config.toml
num_hidden_layers = 8
num_key_value_heads = 2
head_dim = 128
hidden_act = "quick_gelu"
norm = "layernorm"
init = "trunc"
lr_mult_o = 1.5
beta1 = 0.95
schedule = "wsd"
decay_shape = "cos"
train_tokens = 906800000
Each number is 128 + 24 x the weight over its row's rms, rounded and kept within 0 to 255. Layers, rows and columns count from 0. The size above them is the row's rms in percent of the matrix's.

# layer 5 MLP down (transposed), 2048x512, rms 0.0338, rows 827-853, columns 384-511
size [ 99 107 100 110  89 105 105  89  92  93 101  99  90 109  98 113  96  96 100 101  94 101 116  99 100 113  96]
[[169 126 103 111 150 111 195  88 118 146  97 160 117 118 156  79  93 118 129 150  82  74 118 127 175 111 144 128 128 113 111 116 125 142 116 172  95 185 131 104 160 141 128 111 112 122 127 161 154 156 163 184 115  89 156 128 117 116 146 132 137 115 168 121 164  86 137  79 139 182 110 129 107 129 113 143 134  85 145 107 106 103 126 159 158 148 127 141 131 128 126 127 159 120 116  85 144 111 147 103 141  95  89 111 120 191  97 118 118 122 122 119 111 114 143 117 104 113 117 121 116 164 137 162 135  84 126 147]
 [141 107 153 162 136 128 139 110 107  92 154 117 154 138  68 111 122 134 163 127  87 109 100  92 121 117 153 134 133 137 190 142 143  99 122 136 117 132 142 129 155 123 111 143 145 120 164 103 108 128 172 157 120  94 150 106 115 122 145 149 160 131  83 124  94 113 163 136 108 141 100 129 173 145 149 112 132 154 132 122 117  85 118 126 122 126 113 108  40 169 142 137 191 113 132 134 147 109 126 135 106 127 106 173 144 148 128  88 157 101 134  84 104  80  99 168 144  97 128 108 120 130 132 114 121 109 136 102]
 [131 133  94 135  76 100 115 170  69 122 136 143 174 135  93 120 119 141 124 159 101 138 122 110 142 153 146 116 104 119 147 119 138 160 120 145 101 135 136 111 110  97 112  95 146 148 125 133 143 143 143 115 156 182 115 154 119 168 127 111 154 119 105 118 134 157 106  92 122 140 112 153 108 123 144 179 140 136 158 129 108 170 107 127 135 113 146 172 135 122 118 142  94 156  64 139 121 141 138  95 120 105 174 158 141 116 161  94  99 120 151 101 122 122 121 162 118 129 121 131 139 155 146  82 133 153 142 184]
 [105 129 177 120  93 133 101 135 144 118 139 115 136 141 113  97 116 107 131 144  98  92 108 123 155 120 138  91 122 160 188 109 111 156 143 158 132 103 101  96 127 124 170 138  79 104 138 125 126 105 151 134 139 123 159 115 117 105 144 162 161 111 176 124 108 121 130 124  96 110 111 161 138 119 139 116 151 136 158 138 114 150  84 110 110 101 152  95 155 129 102 107 147 105 168 111 135 128 124 169 130 107 102 102 171 127  94 145  96 112 156 117 138 107 103 127 128 143  95 115 113 150 148  78 107 125 165  84]
 [105 147 126 163 124  86 123 138 149 136 122 143 143 133 132  82 109  83  48 120 120 103 134 109 143 141 131  95 126  69 136 156  90 117 130 125 102  97 136  98  79 108 117 121 118 135 102  75 158 134 127 143 153 147 120 149 148 133 156 149 143 146 123 140 163 100  83 108 177 201 135 155 139 114 145 171 150 115 132  94 138 164 135 134  92 127 115 124 134 153 165 118 127  75 148 139 105 130  98 117 126 122 149 145 127 110 141 118 130 110  94  91 145 153 107 108 118 134 158 133 104 103 115 110 136 139 179  90]
 [145 134 135 125 111 111 146 123 146 123 168 103 151 118 125 119 123 152 134 124 157 133 156 166 124 100 143 121 128 116 120  94 126 156 136 119  90  72 116  77 147 116 112 156  80 154 141 171 127 153 148 174 141 127 125  58 143 147 133 166 124 153 122 115 141 147 162 184 161 172 156 155 100 128 128 178 173 156 121 185 128 138 129  81 137 105 165 129 125 140  97 145 159 113  74 167 162 128 112 168 105 161 151 147 137 126 159 146 111  97 121  98  69 149 157 160 149 148 137 112 136 147 137 116 126  92 145 115]
 [130 117 144 130  99 193 129 167  74 130 136 133 154 130  88 112 103  98 151 112 121 177 112 153 104 122 128 176 145 129 118 113 113 119  95 129 140 148  69 153 113 109 125  76 136  93 143 124 128 113 180  95 181 141 139 124 175 120 113 127 103 107  67 105 158 135 134 124  82 114 138 148 140  98 131  98 154 135 120 109 110 106 112 136 188 151 147 139 132 109 133 167 142 108 129 131 148 146 174 120 136 141 117 139 136 134 146 137 135 135  83 121 125 105 157 133 161 129 149 122 115 143 120 120 160 117 114 117]
 [115 118 179  93 134 142 105 142 108 149  85 126 183  99 110 162 144  84 128 158  93 156 121 119 136 104  97 172 111 107 110  99 157 124 109  99 137 141  77 145 109 148  61 118 126 133  86 154 101 111 135 121 148 116 143 100 157 115 119 143  85  98 120 172 115 118 131 125 147 129 128 105 155 102 116 116 124  84 109 153 193 156  88 162 136 140 149 149 134 117 145  83 156 167 117 142 113 137 142 140 128  89 173 133 128 131  86 174 122 119 123 133 104 156 116 109 123 171 159 150 136 155 157 125 140 126 142 159]
 [103 131 123 145 164 150  93  99 127 122  79 135 154 110 119 130 112 130 126  61 102 122 115 166 131 104 127 154 178 156 143 103 141 164  87 109 115 102 103 118 113  95 149 114 133 124  96 153  99 129 194 137 130 133 108 114 102 101 135 126 201 175 127 155 134  81 100 130 156 123 163 117 111 130 129 131  92 133 161 140 149  83 103 102 105 134 110 119 122 147 116 118 167 108 163 108 166 100  94 124  61  97 115 164 137 140 112 121 131 134 123 124 122  91 133 154 145  97 122 134 124 118 164 100 141 119  70 122]
 [131 125 129  94 103 143 160 116 174 154 151 130 134 126 112 136 144 148 165 106 153  66 131 102 107 137 123 102 118 145 126 152 162 138 164 123 161 105 179 135 108 136 177 109 144 137 119 104 114 146 105 126 124 108 148 129 104 133 101 144 149 120 104 140 135 129 113 111 126 137 140 154 114  93 135 117 110 158 160 147 118 182  88 119  98 133 113 113 157 157 125 166 126 140 116 130 113 151 123  93 131 184 134 109 151  99 120 161 162 145 150 140 161 151  93 120  99 119 114 110  88 120  85 127 127 116 154 147]
 [168 122 155 126  84 119 134 155 104  91 133 133  95 121 108  65 127  85 162 120 111 153 127 120 117 149 151 127 108 137 167 158 122 125 121 101  78 127 157 131 129 191 138 102 129 106 132 171 132 156  96 134 108 106 153  99 165 115 127 122 143 121 109 140 150 105 114 136 128 105 189 174 136 129 109 113 140 142 109 148 118 124 149 107 151 134 176  99 147 115 114 113 150 163  97 131 139 173  89 162 144  88 111 117 101 158 128  89 151 130 125 125 165 176 147 143 113 121 158 107 121 119 117 120 132 151 130 133]
 [160 151 122 126 144 111 123 120 116 124 100 139 102  76 120  93 102 189  88 136  96 131 136 144 144 144 146 114 160 139 127 109 110 128 154 133 129 119 196 144 124 154 179 103 136  96 113  83 133 119  89 146 109 120 113  99 141 119 107  96 113 171 145  94 127 132 107 120 119 158 150 151 130  97 156 140 135 124 153  79 121 165 113 165 134 124 123 111 100 135  97 124 139 177 173 113 128 198  94 136 130 135 121  87 110 135 106  86 110 114 134 110  71 153 101 131 146 132  87  84  89  99 158 148 113 109 158 118]
 [ 97  92 131 145 137 125 153 121 155 110 115 136 140 109 145 150 133 141 119 122 100 186  97 128 132  98 124  98 107  87 108 127 121 102 101 154 113 127 151 149 108 141 128  93 129 146 148 102 135 119 193 123 122 142 115 190 150 130 120 162 160 127 104 161 149 120 114 140 146 179 143 100 155 107 118 131 109  98 110 102 142 134 184 122 133 112 119 110 150 138 108  90 125 100 149 152  92  74 131 119 122 178 141 159 122 144 119 118 124 155 134 121 134 107  93 139 129 160 129 125 137 117 153 171 154 133  96  73]
 [149 146 119  97 139 154 135 141 119  77 178 135 157 153 135 137 179 132 121 113 137 117 153 103 125 111 116 201 108 145 129 124  74 155 145 117 101 109  86 159 163 119 149 177 141 122  84 129 121 132 117 124 163 153 140 135 101 107 129 131 120 151 129 105 125 116 121 128 151 153 112 153 150 117  97 141  69 111 154  94 139  68 146 141 133 133 146 111 141 126 133 103 130 150 148 123 145 114 142 148 128 127  96 136 127 143 147 166 131 118 156 111 148 150 146  95 131 144 158 132 114  90 159 130 131 153 152 156]
 [133 139 132 143  90 142  78 116 137  99 125 163 104 146 168 116 134 133 122 124 112 125 116 105 122 167 117 158 132 171 115 141 107 119 127 128 117 148  95 120 162 108 166 109 107 126 116  81 139 124 145 131 143 135 158 134 119 156  98 109 120 130 170 102  94 103 160 123 163 113 108 145 136 150  90 104 142 108 125 147 180 148 127 132 126  87 136 126 115 170 134  86  92 137 118 108 125 164 126 172 107 137 133 111 144  82 151 100 131 119 139 133 119 145 112 101 160  75 172 130 174 146 148 126 122  93  98 128]
 [121 127 146 144  70 116 141 106 119 119 160 129 121 106 148 124 136 180 156 111  99 128 136 140 146 114 144 133 134 134  89 149 117 157 108 133  97 154 148 103 169 131 144 168 107 113 100 150 136 109 120 121 135 121 177 144 126 131 121  81 121 160 119  97  82 134 177 153 109  91 111 143 144 136 119 139 102 132 103 121 120 191 173 119 130 117 124 138 143 139 143 106 121 142 145 145  99  85 123  76 163 144 112 118 129 151  89 116 129 155 109 145 169 148  96 110 115 145 146 191 121 110 115  98 165 118 109 123]
 [109 121 117  81 130  89 138 130  87 179 170 144  76 130 125 110 173 107 126 130 143 128  81  94 103 112 143 135 101 132 129  99 163 124 147 140 120 118  84 154 116  98 116  82 167  96  87 109 111 129 143 133  72  99 135 134 108  99  91 141 173 126 172 111 168 134 131 142 116 108 139  84 108 108 118  94 150 129 139 109 134  81  73 111 141 135 146 129 122 100 141 101 129 107 144 141  90 143 133 124 150 130  84 110 127 170 132  86  72 146 117 135 137 133 104 187 142 132 129 148 103 133 121 112 117 121 144 138]
 [141 150 129 159 101 100 116 114 134 100 135 131 128 120 131 135 176 139 126 135 118 175 159 175 149 141 113 131  85 126 104  97 146  93 139 162 108 153 129 146 131  98 194 116 116 141 147 156 106 152 164 113 129 103  91 141  92 126 170 145 155 141 126  96 123 132 115 105 123 132 110 148 124 115 114  94 144 160 134  92 113 101 181 139 128  98  90 168 143 128 139 137 131 149 140 112  86 116  94  82 144 161  85 117 163 148 156 137 130 132 167 211 131 111 131 136  91 164 127  90 104 141 131 151  89 100 139 101]
 [126 130 123 129 151 160 167 130 131 122 152 121 111 125 100 139 132 119 124 117 163  87 111 149 110 158 125 135 157  93  99 102  85 148 110 111 103 140  60 132 140 119 178 157 123 154 130 120 141 135 118 135  97 152 144 117 182 120 117 153 136 164 134 129 120 142 103 160 125 148 156 130 134 149 154 139 183 136 134 123  97 107 107 112 131 128 101 151 119 135 126 116 133 176 120  90 159 135 122 125 157  97 157 112 166 118 139 183  93 109 146 149 134 142 139 138 112 140 119  60 153 143 142 150 140 181 124 130]
 [145 112 141 118 121  96 144 131  85 141  92 125  82 115 152 136  61 150 104  89 142  99 157 143 129 131 126 164 104  99  83 139 118 124 142 202 134 123 142  92 121 113 140 131 114  83 108 144 110 107 123 113 128 103 137 117 100 111 159 138 125 121 151 146 170 129 139 192 199 168 128 113 136 124 119 150 111 106 168 114  98 124  90 186 133 143 123 112 126 161 110  91 141 132 124 103 104 122 115 104  75  88 158 121 128 113 120 130 117 135  84 102 136  68  84 134  93 131 122 134  81 121 166 134 153 148 127 136]
 [111  73 157 152 109 141 141 136 116 114 143 168  82 169 135 129 111 129 129 120 103 161 137 145 124 108 108 131 138 115 135 121 123  95 111 111 164 142 117 135  74 135 119 111 115 125  85 175 121 139  92 158 114 139 155 144 133 100  82 135 125 139 125 124 146 157 129 128 109 151 116 105 135 140 100 130 133 101 133  64 136 149 132 186 129 199  67 135 102  84  95 137 133 154 139  90 120 113 133 124 105 151  89 138  83 124 133 126  95 155 134 137 107 158 155 153 135 119 136 162 101 137  61 146 134 131 112 134]
 [141 109 116 159 158 121  98 131 114 153 123 136 128 133 125 128 134 121 100  98  88  81 160 135 131 100 102 156 156 125 117 110  97 130 106 138 115 137 144 101 110 132 171 136 136 112  85 113 132 102 148 127  66 113 161 129 196 118 133 126 126 130 165 150 134 125 177 150 123 126 151 121 149 131 107  80 153 159 143 162 152 116 135 121 100 100 185 133 151 142 163 169 124 119 128 184 199 119 109 134 100  79 130 106 144 104  81 141  89 129  92 100  96 121 140  97 140 101 118  98 167 118 158 122 146 128  97 144]
 [121 144  95  88 135 198 126 139 142 135 122 123 150 156 142 143 125 125 173 132 115  84  87 182 170  70 108 130 115  97 117 106 136 123 128 127 122 135 111  98 109  98 129 129  87 146 134 160 144  93 127 117 101 119 140 114 100 112 131 129 136 147 101 138 130 149 154  89 124 125 112 150 133 122 159 124 130 118 146 103 124 163 184 139 165 123 119  94 133 189 119 127 148 113 112 126 130 161 101 148 127 127 112 124 120  75 131 101 126 156  95 140  98 110 148  94 111 128  86 159 149 171 120  68 182 166 120 152]
 [103 141 110 151 150 132 106 167 132 162 141 127 162 137  86 111  69 152  98 146 156 166 142 185 119 130 115 146 120 102 123 105 114 139  91 114 118  74 118 148 119  91 155 144 183 114 144 116 117 116 133 155  99 112 131 127 129 155 113 113 136 138 148 134 121 136 183 101 122 147 140 141 152  79 105 172 163  98 133 111 131 129 141  85  96  94 109 122 162 121 100 126 112  90 130 144  74 134 145  94 121 121 103 112 137 125 126 110  98 160 120 130 146 111 130 120 106 123 125 152 139 140 132  88 108 160 162 161]
 [141 107 100 126 125 146 110 122  61 124  90 153 125 131 125 130 128 129 120 116 131 105 158 136 123 132 168 170  78  79 104 125 117  85 145 101  93  95 163 146 156 174 143 146 141 131 114 134 155 165 176 162 142 135 149 160  88 147 148 155 114 124 138 106 190 141 134 153 140 118  99 127  95 133 152 120 115 141 128 162 149 194 155 108 145 148 148 118 112  86 139 131 130 102 117 116 157 179 146 137 124 129 140 124  97 146 147 151 109 111 112  91 161 151 132 162  92 112 114 149 174 159 137 148 149 149  98 142]
 [114  96 113 101 150 115 127 123 141 193 137 103 143 159 130 143 130 146 104 125 142 123 149 140 124 173  84 115 115 131 139 135 124 110 132 158 152 103 138 115 110 145 138 127 158 104 104 117 132 110 155 117 118 156 118 126 142 129 152 165 110  93 127 151 157 126  96 131 131 131 165 159 119 170 145 117 156 143 140 145 110 119 147 129 140 140 134 133 151 122 101 124 142 135 103 147 117  93 126 156 167 134 108 113 155 127 157 137 122 149 145 128 159 177 114 158 153 120 155 148 136 164 115 118 105 129 115 123]
 [127 112 170 133 111 159  82 155  96 153 131 104 138  82 186 115 119 104 129 137  96 132 158 138 134  98 125 162  85 114 106  94 113 128 147 143 130 144 101 152 100 107 142 104 116 157 148 137 113 142 136 153 116 151 105  88 155 144 123 112 127 127 144 154  94 138  88 128 125 135 136 124 177 121 130  91 137  94 128 114  86 132 103  86 110 127 100 129 103 156 175 128 120 103 149 125 130 116 144 156 109 119 138 121 164 107 110 117  75 129  94 116  98 117 116 137 141 114 125  97 123 135 144 130 122 162 140 127]]
# layer 5 MLP up, 2048x512, rms 0.131, rows 828-854, columns 384-511
size [106  97 104  90 102 103  88  99 100 101 100  97 104  98 109 101  99  97 103  95  99 105  97  97 116  96  99]
[[121 124 173 145 120  78 123 133 165 151 128 146 112 119 112  95 139 128 134 129  87 150 115 108 149 101 125 169 145 157 167 143 124 116 107 114 173  95 117 126 117  92  86 105 171  99 166  84 129 137 126 146 145 128 134 127 134 178 110 147 134 120 107 161 157 141 142 132 118 165 131 138 165 133 104  89 119 146 162  89 181 102 125 113 118 112 152 124  95 138 119  78 146 109  84  91 106 192 116 122 113 136 129 141 157 156 138 108 115 179 178 134 121 126 111 139 138 132 133 122 117 146 115 138 150 151 136 145]
 [128 137 155 172 128  43 102 133 148 124 122 155 112 156 105 107 113  81 137 141 107 167 122 104 138 171 108 158 149 141 132 132 101 124 116 132 154 132 151 136 113 127 145 119 104 114 128 126 136 126 128 113 137 111 145 130 178 135 155 122  60 122 111 135 165 146 145 120 157 132 151 132  71 164 155  80 145 115 124 103 131  72 178 143 122 162 152 107 139 140 142  73 114 154 101 161  96 149 121 168 152  92 120 155 117 150  92 132  95 118 138 128 136 110 140  93 122 160 107 145 118 161 118  97 124 139 127 146]
 [106 137 155  98  96 136 131 167 121 115 100  71 113  97 147  99 101 101 140 119  77 141 136 145 131 153 140 120 117 117 144 114 157 201 122 176 132 135 144  64 119 129 129 168  89 115 149 143  95 117 105 105 126 119 116 108 146 107 140 162 125  93 152 134 105 133 120 177 110 128 124 141 129 114  92 178 108 105 130  88 124  93 130 149 103  77 149 144 171 129 140 123 145 133 130  94 179 133 156 135 116 125 104 145 130 157 142  96 128 159 151 158 136 101 105 112 126 129 154 127  80 174 138 104  77 126 138 127]
 [126 114 125 132 125 158 118 155 155 126 138 126 150 109 152 111 137  82 104  97 155 172  95 138 135 179 106 106 166 121 118 120  81 124 149 135 161 154 156 129 150  90 108 131 165  91 109 132 139 130 155 168 119 129 121 123 115 126 168 132 106 131 125 112 147 112 118 148  87 130 113 138 118 112 130  83 146  45  91 101 141 140 135  79 131 123  78 180 100 122  99  91 117 119 106 111 104 170 151 159 122 117 109 108 125 145 126 116 136 123 104 127 110 130 130 157 155 141 123 136 116 133 160 172 100 135 152 141]
 [132 107 134  82 127 113 113 132 121 130 143 145 126  94 100 139 163 123 172 114 105 108 105 138 137 113 120 116 171 111 131 101 139 119 140 130 124 141  96 145  91 128 135  95 127 133 124 134 108 121 142 174  85  98 123 162 147 106  92 132 156 176 113 179  90 134 171 122 169 119 142 135 190 126 131 129 133 129 103  84 111 125 101 130  99 108 130 155 130 114 114 106 167  87  89  85 145 125 129  78 151 139 128 104 145  83 120 161 142 136 104 159 108 174 121 114 145 102 110 136  96 122 131 106 155 172 116 104]
 [105 135 173  97 126 119 171 105 161  86 118 120  93 116 131 113 147 131 140 158 160 132 145 102 137 120 144 136 131 128 131 155 148 150 164 119 119 131 130 118 147  98 110  92 127 132 110 188 118 133 118 127 143 187 183 179  94 102  90 142 130 112  88 112 124 139  91 135 128 125 111 128 150 124  96 118 165 168  78 102 104 149 121 119 119  92  95 134  75 164  98 112 122 119 125 129 144 179 105 100 130 156 149 145 141 124 134 107  98 144  97 139 160 120 123 102 131  97 141 109 114 111 109 175 133  86 111 134]
 [140 120  69 120 166 127 152 148 112 164 100  94 159 124 121 123 133 132 153 147 104 111 113 139 131 160 109  92 136 112 170 100 144 120 142 124 155 114 118 105 139 101 128 133 119  91 131 176 179 127 172 171 131 159 133 152 118 134  57 138 157 108 133 107 126 141 129  74 148 107  76 136  97 134 101 145  95  97 138 167 173 132 126 160 146 118 125 130 100  93 109 172 101 120 117 118  99  90 104 158 121  85  77 109 104 131  89 134 119 154 125 124 161 127 133  78 144 100 129  84 146 120 122 124  98 140 135 122]
 [ 89 143 123  67 138 158 127 101  92  93 121 105 101 111 108 168 112 137 115 147 137 178  95 132 136 145  96 139 128  89 162 135 123 131 102  83 122 107 165  89 113 162 106 109 109  97 111 157 153 141 112 174 132 137 144 136  64 121 149 130 102 112  89 157 182 137 140 153 102 129 157 136 137 156 115 102 115 117  96 124 122  91 118 131 109 147 118 184 115  95 126  68 162  90 141 124 130 105 158 115 102 154 182 134 147 139 155 146 161  83 131 125 173 101 123 137 138  62 136 113 131 110 118 110 134 134 164 118]
 [154 146 180 126 103 151 111 139 173 128 134 150 113 143  97 145 105 127  98  99 130 167 153 137 116 101 114 127 145 152 127 135 148 161 104 114 154 116 105 142 132 145 105 146 132 117 108 132 184 158 116 122 142 160 107 132 104 120  91 164  77 140 173 126  95 101 161 136 131 143  98 115 138 183 129 100 143 128 117 146 122 151 173 127 133 128 108  94 114 149 155 143 119 113 116 129  81 120 151  95 135 104 123  93 196 141 108 154 115 129 118  96 129 149 132 153 101 160 137 135 145  90 114 109 146 134 114 125]
 [164 148 154 115  72 149 166 134 119 162 143 169 156 122 101 125 109 112 128 153 126  97 108 173 112 181 125 126 100 138 101 111 112 126 105 122 134 156 105  67  82 128 151 126 129 136  71 138 119  99 106 135 161 165 133 127 105 107  95 122 124 128 135 137 122 122  86  92 111 154 101 135 173 128 146 116 129 145 113 114 104 114 122 115 117 129 114 112 104 178 161  96  98 130 135 116 129 114 142 151 128 119 135 130 116 145 134  78 125 170 123  86 187 150  77 129 145  82 146  97 107 125 112  86 153 169 145 155]
 [139 134 153 117 161 111 109 165 105 129 155 148 152 152  97 164 138 106 146 108 135 115 110 127 138 113 111 149 160 153  99 139 166 126 130 106 147 171 119 138 147 140 147 118 130 150  87 159  88 139 150 131 150 113 111 126 151  79 128 138 121 109 136 160 132 105  98 124 111 149 114  68 115 120 142 167 127 120 115 119 102 137 160 114 196 113 148  96 155 130 139  93  97 160 152 170  84 110 122 157 120 117  99 131 146 101 117 170 107 120 161 102 154 153 154 120 121 122 125 170 121 109 118 111 105 166 159 132]
 [140 105 135 124 139 120 166 158 105 120 170 168 123 145 145 153 125 152 167 127  92 103 127 113 140 169 144 120 128  89 145 111  95 149 138 124 109 152 169 136 118  90 161  70 103 121 146 129  94 146 148 109 161 151 153 126 137 183 135 153 159 148 155 119 150 140 106 151 107 104  95 123  92 124 159 118 142 159 122 135 117 153  91 140 167 143 165 120 130 151  79 115 108 129 139 134  90 134 128 111 161 130 136  71 127 141 133  95 116  87 110 121 135 144  85 195 141 176 165 112 176 108 119 120 104 144 140 143]
 [121 129 144 121 121 107 121 111 125  98 177 101  97 136 139 116 106 132 101  81 141 102 169 191 103 163  98 207 145 142 143 146  90 173 128 107 142 104 108 126 146 119 145 120 113 131  84 135 142 135 115  81 131 107 146 139 137 158 121 151 141 124 140 116 116 109 145 133 109 120 100  91 117 131  71 142  99 135 140 119 134  78 140 111 106 155 105 122 122 112 144 141 103 139  97 148 121 132 160 158  78 137 122 160 112 120  99  94  85 144 164 105 101 173 122  91 102 117  93 112 133 160 118 155 157 114 142  99]
 [126 142 127 131 152 119 104 159 172 152 111 105 125 104 101 136 124 107 110 152 153 142 140 158 155 162 114 128 137 200 127 130 116 100 148 145 148 146 143 131  85  96 119 158 131 123 129 143 125 116 116 148 107 104 118 149  72 121 130 120 137 136 143  90 114  95 124 148 122 126 139 136 123  91 148 109 165  94 150 106 162 135 138 142 111 103 160 126 103 116 158 127 118 152 119 143 112 132 133 119 121 151 162 137 117  99 141  78 126 166 130  59 149  96 165 155 118 124 124 111 100 111 123 107 100 113 140 116]
 [136 114 165 115 113 149 176 101 145 153 144 109 102 153 166 105 101 159 132 145 136 133 152 150 142  95 118 137 109  86 111 120 115  87  99 108  97  97 165 103 144 205 127 100 118 130 119 144  98 172 103 155 151 128 139 124 181  71 143 133 115  93  99 157 141 143 154 128 149 115 134 106 110 142 117 121 112 171 102 113 122 129 156 154 130 136 145 152 165 148 162 140  99 116 114 138 123 135 141 163 137 188 119 144 148 130 153 165 113 166 143 162 157 152 157 106 101 118 111 136  78 170 102 109 110 171 121 124]
 [144 155  95 115 158 119 118 109 155 150 132 110 149 133  99 145 153 144 214 112 139 131 115 124 108 109  94  85 126  94 124 134  86  96 103 127  93  94 121  87 141 128 142 135 102 145 107  80  91 129 141 122 129 155 117 128 107 128 116 115 141 125 132 120 147 125 119 107 103 108 139 158 115 136 119 117 114 104 152 131 104 131 110 126 141 121 119 149 116 110  97 160 160 129 124 131 116 163  89 150 128  96 105 129 147 101 141 112 109  83 103 186 148 146  82 123 150 154 105  96 145 112  75 115 134 151 109 121]
 [149 125 115 102 170 110 174 123  99 145  81 108 101 130 104 149 153  93  49 149 142 115 138 189 115 157 138 149 145 123 128 172 132 160 153  90  92 127 111 132 140  93 135 118 140 147 132 135 145 120  92 126 115 128 117 155  69 177 128 104 160 169 134 133 132 149  66 100 124 100 157 134 106 185 132 151 124 133 134 101 149 162 139  98 137 126 113 118 103 130 124 119 106 148  90 136 132 162 126 156 132 100 107 121 190 148 111 105 115 114  62 124 146 119 128  93 121 107 103  94 100  97 105 152 129 125 133 126]
 [ 99  90  96 128 129 157 155 120 103 134 128  95 106 122 149 118 127 155  94 153 131 131 107 122 143 147 142 113 129 114 128  91 177  77 146 171 127 123 137  91 155 121 151 115 107 134 128 100  98 119 168 137 133 113 131 148 132 124 104 133 143 133 157 117 128 135  98  87  92 133 140 129 134 104 131 114 146 106 148 158 154 127 142 168 121  83 176 129 138 141  75 118 151 103 129 118 114 120 122 126 130  99 118 156 120 160 112  40 106 102 129  79 129 157 127 126 149 106 152 121 132 131  98 137 119 139 110 129]
 [119 129 127 149  89 134 104 100 124 166  90 105 111 126 127  95  90 149 145 105 146  89 102 130 145 132 127 119 145 141 147 132 116 111 144 119  95 120 145 138 138 146 127  91  97 111  74 126 114 178 141 140 126 153 123 160 156 166 132 143  93 131 127 125 150 134 135 129 119 155 160 122 123 134 154 135  62 119 125  79 116 128  85 141 166 141 134 122 119 142  94 134 137 101 146 133 161 167 104 113 114 115 137 135 135 149 159 153 113 129  98 124 142 140  74 118 160  67 107  92 132 143 139 113  79 112  70  92]
 [137 107 148  92 115 137 135 128 151 123 152 138 138 150 152 121 117  92 113 109 126 152  85 114 114 133 135 122 153 114 139 136  91 132 111 110 101 117 160 159 129 132 151 124 100 118 140 105 141 139 193 193 110 124 158  96 139 151  95 154 165 162 122 135 160 163 112 129 139 127  69 120 160 136 115 153 115 112 135  99 135 124 137 135 180 147 148 131  96 112 103 142 112 132 137 145 107 140 133 113  84 142 134 118  91 119  95 137 149 116 148 127 129 140 108 136 126 112 154 148 118 136  82  93 126 120 118 129]
 [ 95 148 101 139 118 160 113 171 129  85 107 153 155 140 172 155 112  95 126 113 134 161  89 119 116 146  91 144 198 136 103 151 131 125 109 105 139 147 140 124 160 144 122 141 130 120 117 117  94 164 113 167 155 105 133 109 144 104 157 125 123 161 116 129 133  98  76  80 100 140 132 134 138 130 175 136 115 105 125 145 107 147 124 117 159 136  97 144 102 143  83 154 127 124 146 131 183 130 142 133 117 125  91  98  96 125  64  77  95 127 113 174 111 117 148  77 147 117 123 145 154 104 123  98 144 133 169 127]
 [112 139  88  97 112 160 128 126 106 120 118 143 150 178 113 132 175 174 123  85 182 142 145 152 143 126 122 150 115  87 131 153 110  75 110 112 124 129 171 118  98 119 117 148 138 177 148 122 133  93 132  95 149 110  87  96 127 123 139 152  94 161 127 136 137 107 134 156 158 111 117 107 109 147 185 134 192 152  81 100 125 107 120 119  76 132 156 159  91  89 122 123 114 122  80 141 128 103 120 140 147 103 127 139 145 113 125 111 104 196 127 132 110  80 115 131 119 112 116  88 167 106 128 114 153 133 129 160]
 [140 127 130 152 132 105 162 113 113 132 130 140 159 125 112 125 144 135 121  94 148  95 113 151 148 103 134 114 115  88 132 117 116 165 117 129  88 111 135 149 109 127 149 135 161 136 109 122 176 117 113  94  98 146 131 136 134  94 124 169 116 153 160 119 150 103 114  84 152 142 141 114 142 138 140 102 129 158 146  88 101 123 151 141 115  71 131 145 116 122 155 150  89 140 149  69 107 157  97 132 126 134 143 152 117 113 164  79 135 111 109 123 106 153 133 160 163 162  96  89 120 136 173 157 109 188 100  78]
 [132 134  98 131 104 142 129 127 193 100  85 159 114  99 126  96 159 146 100 129 133 175 178 132 149 130 138 135 130 114 130 145 148  65 131 103 164 111 141 176  85 178 136 144 125 163 127 126 119 114 109 125 142 187 136 124 134 110  88 107 141 112 167 162 137  95 117  96 131  91  90 178 137 175 132 161 110 146  87 128 150 169 128 108 140 146  84 133 155  96 143 125 118 130 102 155 126 127 168  97  99 115 166 146 117 167 112 158  92 143 147  82 193 126 166 105 128 154 107 105 131 100 152 123 118 148 125 114]
 [ 91 168  98 113 105 145 113 167 108 134 141 122 138 151 119 135 134 102 130 103 133 121 177 136 151 153 142 140 136  81 135 120  73 107  86 189 120 121 106 142 121  69 170 129 134 164  87  96  82  93 143 134 111 132 144 143 148 142 149 153 112 151 137 114  93 107  74 131  95  99 153 150 113 121 131 152 117 116 100 131 143 213 141 135 133 131 122 124 159  79 155 166 131 155 132 108  73  88 120  97 115 132 114 105 145 124 148 145 118 129 127 128 109 108 162 106 189 133 124 179 114 158 160  91 138 118 128 124]
 [133 160 141 157 126 156 118 134 132  93 133 120 104 110 107 133 152 126 133 122 143 126 173 144 139 136 123 170 136 143 121 135 124 110 157 126 132 145 160 104 156 147 157 127 110  95 155 127 138 191 165  89 114 169  97 149 147 170 140 121 112 140 157 123 117 151 134 106 121 122 111 129 108 102 165 110  78 112 114 116 117  90 121 118  96 130 157 143  86 125 151  96 109 144 127 146 110 133 161 135 105 191 143 151 100 108 152 140 120 168 132 120 143 165 130 116 180 117 171  88 150 146  97 146 137 151 118 172]
 [107 107 107 157 113 101 134 110 115 130 128 170 113 105  83 128 112 126 105 122 152 188 136 116 110 197  95 149  87 114 152 134  97  74 151 105 130  99 168 104 132 157 151 140 155 129 133 127 105 142 140 139 127 149 129 134  86 147 195 144 111 108 129 128 167 160 131 100 109 127 141 125 134 141 157 145 119 138 132 140 165  70 114 141 164 141 128 108 109 100 139 133  96 149 139 160 139 120 115 124 163 119  91 110 170 113 129 126  71 131 129  90 142 127 155 134  95 118 109 108 107 126 136 124 130 144 161 141]]